python train.py --n_layer=9 --n_head=4 --activation="gelu" --rope_base=1000000.0 --rope_fraction=1.0 --tie_embeddings=true --extras=["capped logits"] --init_std_up=0.0466 --warmup_steps=200 --final_lr_fraction=0.0 --doc_mask=false
Each number is 500 + 50 x the weight over its row's rms, rounded and kept within 0 to 999. Layers, rows and columns count from 0. Numbers have three digits each. The size before them is the row's rms in percent of the matrix's.

# layer 3 MLP down (transposed), 512x128, rms 0.121, rows 207-232, columns 0-127
097:406510360514538515490537587515597519516563510520479553452424554492391576456553455454578492361466505498569466430534499523526450554476521479442523424423522457497484522474428479484523596518452490483501442442483435602505514478501530521582575528507468539505520497434495531526498468483405502417498474474497533443522544522522566476460475456437474401587516561576513395553514462533420523443490
094:434631440466481500433536528417542462564549572458515508461550503500379510594499516471485553471409482533579445565508487407519507534519536449449513469512431520520463414557487497572511520420512384498595582510486492547461503528513478539453508488469496521559486409452514468461501512523349426489540580567466497540398406438464431492500506498542484473464442536448483398480503515514449516491455
091:447505456526452525373491506448401515560498551571469567482479499471499415460413446410572474493587534437477509452523452458561493543551426495536471431568527518551346441500507558506520444500381574472494528510575504488549466514491564474511599571482501492544535481511472539390460490499475537578502527553464509565578421524553468503425481529471494455500577509534610504574535466496495557451483
096:472443394492492498440584405459527589555452468432486448496526409431476484538544475433498567465437493490469579508508609445515474469513544520558474447532529337513577542442429528502467536474589533508494470516482519517561461572479454468571494462472439534564456465451481583548559427459539515576501477463496492486501479564423585572492443467474547608474576557519436487527528441533430522504457
091:494533404577551518478469430437564478502576559393470517512497505540409407479493415588469553560533432537518519488508545527540434564517422488488494504564562545515511478509435512458566501416505495575409525401463530450482489501473469478475439521631507520501509369518561561538485534508403555506486454428454528520476535464563503574551420508467563489498530537476490471456528475553503577569617
098:498429443456476475531531500561487555436612476419526465399503476447439565448546477532486535471513518522555498483596543491495549462497600468550577485637472520431491414498464494462542487561530522513453466477592509570418487482464488546572448500453501446508554421421547483568412469546482486511549547515467386529516510469531434570492495379409497620535493556474408496494512483489510521519562
097:501532504444531421548571512605482381507557534567488535540497485487500504464556443503527484540638425570527500482528473486555445471496457492443505577539569447552525465539505526471529523508548485513512474458469462547520547509427503506429442547563596560510431436464501482408501515564511379452433445537584458609600529402541511483456451515524552529376476494544469521484574529477591552517490
108:437535533544468590492385472450437507520449510547469591487533493529416504545501572469524459553527506357460486453474507503541499443440417410560518496631550505472500479458515503492535458590441449430459539603522596478500487530562449494496481476468460479567575484525484476561408544516488554501508482486525503555480506519550547487615474462485560467528595581408538463478561510435586435444519
107:442542469479427515522460515517474549443497569503496499440495531526467595494532519517534611539515632486483505446570505541432525487459637417481471396432498525477539603485427428510486444445469515415523497510450471451525512449561492522534495488481507499450468499535432529389482506357608473500557524478483490565439506471481566539545513529582413369461565429474494484467484513519533519570513
097:496508536479349496494529558475461526542519463497484501618487461517427526448423524434411537449486524506614550410513460519505568501428525442501530517511463452572514461464490569581593406468480428539470508472538492484501554584544544526494460509479574538462502498488610558513572470472534536481408577462553537421445442509512408497579430448429567486576489532448426546473443485521550447497495
102:466505546465446583481586500513552516500486548488561486564510525546381522407431597504466488509525570498492423522457519437489447479528533587544494475470511524389541456510438527459482573503524569540433568443494448506502486482613438518530543452563443497472497489471525574446442523453517521589509539575494452626444477464492497535482501519524471558536475542510453362468516624531465466635542
091:519543465461378553443469499469473513492608428491502482500477529462462620528464446438500512509506422534411550467577520454478502479619507456471556460560519560507457528471493528449584520628567489470451495492525475505519425519522514539435507517434401564482537485469508459523522463535574426504459509522473531361471413584501544544442568444492350533528443500457539484547479465503534417520527
104:406526523512444416578527483439444419541514506510494439531458581505480556441466486406545471478507585426456447521513435432462413443615415432469441522417463472503544445420515439454550499400490493526556487528483414588464509502529518479503439397482484487447477457488465535584547527492530470555544555482462546475503565527515492508569532441548444415579445568586574505490586517519473483470520
093:464620415517566545514587461455452529517472586560493456564504436461459558563474539415455441482496479509482482422484461449474578451481440553479398563545501544431464423463522437430480401526551514513536437531517481479512378473518550492555368471475493513519503471440478448479463463470555497441478498500489512535460395483480550526529504470558554456557500539479550419568465494445355553508558
098:447461525453506498539599509598593473433496459479486565512496535553390378483426549506497586519520429437475459456501571512604476523564501567530485506479561522538542540439543482513447568473492489484433409470467544531538478474497569499446457461456504549517539618484496482517541436523436443499475511406533595488549389509401520403498535439519514535453449514447466462498427383520491493444506
096:603509570520419484533507474390503429554489506477467561454494537458467523457493583435481470533560387573588412437502557597441529460553463434391397527501614480537500508458506475577535468456492415523508528461511525428455472461446471543471514466505454472423583512530399540522506482519442525536483546596455519561416483452531491575460486555478473527450481488520480507506520455392454539496554
105:463502498503446526429466581544474546524507500575460521476539472530524444493432561435449486428559609516412569504501555466516448499551529404544505504579547502601555410554498525589442492563471563424483510444494514533515495583472541533511530577536531507535428381442536512496495477572568534531352516476558483545461509495496572513576570517446475433571405496470503552428543535493555543533554
100:496547570509547533478506472533495509505470504522409480491433566488490520458464517467549576422535484479439505461485447490582590584576485496543415500509535539514486479452506494489481471477592389447572523425510485464498466399394556480500591476542529514447468502541471515365608489461521475494376510513413515558464481513481510539515425571489569436529504530547510491435352584504407472498551
094:535577464479442519518509525501378475452467520524538498562411495506546489427525476501510505479497450607412471497473519428629464445441455440522479458428523545448502473447562511542479449491514422535439492559537499538441464420521482483609421520372521612547492579470453504595598462569481497506534567467479582482499464459469417536488482589545493507422469460527473527504470534566515460439570
111:421493542502596523428465509446426507593401417499521474488482421541515528526489505555440433527584502477537478520451507474486454459514506473436576497547511352490529444503491441469501484538522476480569432482509460439471566436608594486430407490508541539486549526499434474544593503519504445475412514544437526528490499510476448543364435566574419570534479518539502539476447510422509464593472
103:527523515525402437467516448472445526463515500560506566534526540493542594466488616477476487504577439454379524552526507509609514433539440515411488503460441394506525508405512531560583497493479481516581493425564550526543524475539566445462596468460499478414582472481545532512526592462449485466470564505509473536493476427581399587475529391511489524408466483602492553487532489505475465518521
087:498525505370480485579579464587509499593597481521471487483572423483533534498425505485467618528493457566463486434504536379532453545559501553498450542571542547531453509440552487504499574431483542492525491436517509532437498445498491608548522449529454452553539493602473493458546480442446448458468531478528527422443513569448524490411537445575580545458420458504497502586483484455462515456391
091:536474512459446593575468445535488450555496434497498511492537426486541481477476528544464492459501545497459534468488530483513560399536501536403470446505406491497542445464550575660545521572465530515548500491474481480514566457451577477444513582606378484471595451504542488486456567514458501488408483590465523379487559467572472527534539478463510510499485583544526501613482557536422411508449
099:490508466393504537496514491486455462495526494587466474514525484502396501550546580623562522379493472589516486602532521449514543421396506499578521504462544512414525500545456507531495506426517529497532594514535440453371499537479452596450550518402488468500535467494478554531510547444567579559481602392448539506566517475523457503508509563545441449561567511510526439561509548448491517479560
106:556447500540579520511591439514544382563524472537489478469508577505437558553476473453527407482501617383489490448566507509422515438499523511570557497419421565541518397536516472509468428502494422474439646584471474436426465417496497479549571524431539472486494503524458476505537450506447529599485582530531535553516548501528513442459517511495509496508504402479521582522460465580451454491483
103:540574628481409548540447506506534511529496483431378499498491538523518518498555485486435466462436574441452582414554455419489541491477524515541489493535551491636509446537520473561630556609555482500499466495497480517473540553537517457412560487454466443497438431501617473577518481536502554533551467585544559553485461417529525489461520435494459494485501461501514500477434518509425618561452
# layer 3 MLP up, 512x128, rms 0.136, rows 208-232, columns 0-127
097:500383525476533516496466469550445502434408486538415459482478509535573421489366514498444457582679434534553484535509546598419427485561425550501549516534494456462581550470543548508505479489491520439390443511517521474496534432436396523517470456529533469559500571527416520502463541508558527466451481455498522480537457543465559460538561575483532474439527533485485517470525528402473451517431
099:546470523547453502447484521421595569516580417550476519474437476463473407504489588427532552496439534541519469545496436600461478611558539465496464493503508404476559503565517418513467606508524607407438467477497578519547488462481478475487475508486514456532617483488572404470513511545551514517490473491505531396494534486461479467447516399549486533551614490547556597446539511451543572501494
091:545615524465462544450582564479517437484545423510454528507457530474454471606513539470486533430494559446434484493460517552497503500496544433505481566507430517540503487460504472481437522522478527474499537567502561437471372428412440453470524483517580480493522484459521563560588505534496392531553581564539506468557450583529543410502533437551402547363533483506453541508511488522516605624512
087:533513473428444439438570587487438559475443507592542519432482512546540553571526539483535533550552504498441521458459562479460535460523557577499568452487481496504547477517511496576468549585486463587625447556529468516454515500411479460439495525478503476518508537562492466445555467413533448564445477548517531604567467505523486383373525574501420441567477490566472477467448432562458417459431
096:477570471480497502586535560518491496487430404480452476477543506463515569498412473513557478506544504463433488556484547566577468606473500446412528561531472440519483524386515421551457467467585463561495531514466408402430478560529554543452493436507520464446455571450470532451577520506405488464426503507575544452615508509490512463544506518523473435501521514394442552572523435423512592454424
093:413515481483453486506516570463571505526536439486547491572563537470487562519525454582520564447380547563594515452493489448518487578473425495564525438505480484496631531471494495430476519495431550521390520508490524446501467500586404494517444449461438558466527535491504480436456522521375502581445500479374527515456491469565560536535566459503448546587501497453632432535497492436478458536505
106:558508460487457411525486510519478426466411509515465526453476623502455537453577486524487559590507496467553498504476550519505547433537494604460376471463595533484493544501592508521519421485440602521516524510586513447563487639430493535498489504530526467486481445484458468530541562538450542452516514522540337541445525450446520483572384530445462525526553449511439497575526506472458435554477
105:510524429533499449412528559365501447508476500529504552519542528570552492623426486534511482446475539495542442587507525581561473593475459506535479455439436443490470489520561475449467498512501598538463441514377458508451529569459499548462499422483458390554500488530509486605486476579494583429472453489473538505596475486471497496548502431521553520453480418471424502516453452480571489389404
089:566493433560575521426434505428519422472434541515485580434548567472608565557476449573480456481445520517471422468503546493482383523587500496547451503478570492525517490530499428494514567453550556476516543471454545501468464505474490438488509524476402501484564491486463500538554567554507536424557440530444442572526611496580638434536550508481438512487464412479546439467500537410460567442457
105:501409545500409595520573588547449486581568515527516465467576500555592481491524588510555457484504533525425537526502536508490391547475480505497475510482582464454486455517405479486511464538523553549580454472513477506523444454471491466485470449469525489519505488442624462501456490581447489496517510415421497390565476536499401469571493543492425536425404444439398586519536417508527500437431
086:462459491559650480514480504480444457444435515441405534507535573525532527543549494555524522485547471445494434541464565617576518543485496516446514529472527461563437522499585426483465476510475470442458553512459521518578563501547482372478594494589513468482509459510598575509518535608496550564517415483539485468557517439537490390524430497513526450443609486495463506427487458510516460599444
104:556562443436530510525391491489578530506496591418426444583517447519487496431483543455466424570433446497595505437406494580419512474489573476482447500477393510469546516523416503514541444574482471501400522500546551499594510523496519535511549475518604500602483490482536511483481440531444585515480504477431556540551488507560477505412584473445610531395504495480523470462498467470452453462442
095:466419559470546448506409515535550469493477531454582512488607518526562453456554399574483488497511512449524473517480549535464512528539474492489553461500478406606466469571391556459570584515489471532509523438439474513472584527541527534487500569429537512487500511548516565506597598567412468494544557549439467476521544448528471584474529504486435451440458467356526586498519554501589431567506
095:541458465485427542492440482555404434456545475501490476508603403468469504515589450473589525462474487446463499536578481552566512519547416457458462454496514451595519541533535471510488624549490486505426620423493456610418495436459477528464538568470525475481499598510498578523583461469504515534503430525527621512594495488539441487502481503554514521412519535515483522459534622537428490504460
102:472460475482420528503495456598490560485538421578497580435551508546419411564526459477525553473525497460443540553513457550555481476467453499529489426543552554482598583506578443477428498557552539536490515477466525500417494547526486443488451586523477507514442583431591466511472498554531442487456450513528442470512497593470404511511440495524438489531505534591510454453421508606494559547334
100:518414509468497475425424540449534415442540481509481488543528484564575562533469564545591561512546513443484613477533521501437483456568549539490541565510496520434439449555498467462470496480604489551433395407473505528418518501491514413517447545508433444460441457510446493483574566549461594517494475548501600525476503410461590545448522482548541451540487601462427467487450493474456526381495
107:480519467506530432445506548478447478487450533463417504538471508457510542607464424450516543514460615546557541478488452539472528517510533383539504516454454568493541573475560524484563491417513599536469422582538561570509483505365521461415512598464516511601423496561524441522465513605557533422588456499495549481538522513494469499516571453504481479487497495385462533530533500421474520383535
098:585495531446511517480395541550466600437540487432399371523473519487519530483398479537483514576496525506497553420431511451491503545507478437505426534459417469469528433482489387511490465536493541531469420476444430449579459437369506589482530445465523404515498508571418472481497465524434486594571464537451533426524558576517527519464429467485542457435449525460536478499443514520489545464472
108:509475520525496512391447480516415494511556480579436476476520475484566475477400523419554488560535507504500515535555518552453451413511500492480507428400418344470489508565518513393591525528501518527520450495428548475474485461457477560432485434529574465554501499546518480559524557554543447455453484448430644387468471569485515523477484509559502584517535447540481396471548477401470520515519
096:541516439355547504482490503422498489490435471572550441445567517469485494575478538423534493487560489423481564520489488468464425477445553470401450538571522550404525487464515530614579553493423538477583465378563513496417385480498445484429543515511539425526478504432487539532486559504511528530508493464496554540441631423483486505533503450551489453431468533564458444559492510505541578538513
093:488453509520464528514472429505546532477502547451496553449560532480536464490544527562450459504507493451551479624472420595589495498487461427530551441500450489417535516556566486434450557501588369619560560468462382501465467487496586473527597510482516423474456539543464464512499546483385623491433469446494419525538517422451486477555500454448499464481499496436431498412540483499549532490536
094:509486502553475475499488489469547512545516571512628497452587518537581567515500481420624510479409413536566499523546536630511533499480470521485499539547495421495509561448497478511472456450462521490541478471441534388491519591511519518605468461509549393454476531531511520605533523530453465563570471465482460441533496526527507481517415337485554427523546436521466405477516533469499411547534
106:585485547508492427503525474517476512511463414438525498412489582479596448544468441510505493575508455430425610414477483502497427525566439590522529529421477488559536501475535551459531423587517508541476417526478526608558414496484483469471520473541424433444475510548499493455571475570477367442561433477530537463452500393468517425386527544451506523496402516496441444484498488511520463525493
111:428436559540474465462494478545456486543553444540549547515506521498464499571491498528555550549462544443573527493483496447567389541506463439426486467490406545450467563460418507489530558490463562537514436522529401590459484568590457605535465462518544411598473437477444483568518478522564556494472518495501527380566541468481509409468508449417523566534495543439414529415502503590489439573481
099:429595423539550412561483535461525517492526562493517491493460556467554603560431425544529541555364567512469469488461473586502467548572465434547469535535493510543462562454520538461539509399535405495496506491551468543459420529476548517568428480489485515486451553435479611539562490497407530466566537428445474454552494536423491484505415547548595505450553471507427455440462468533412517540517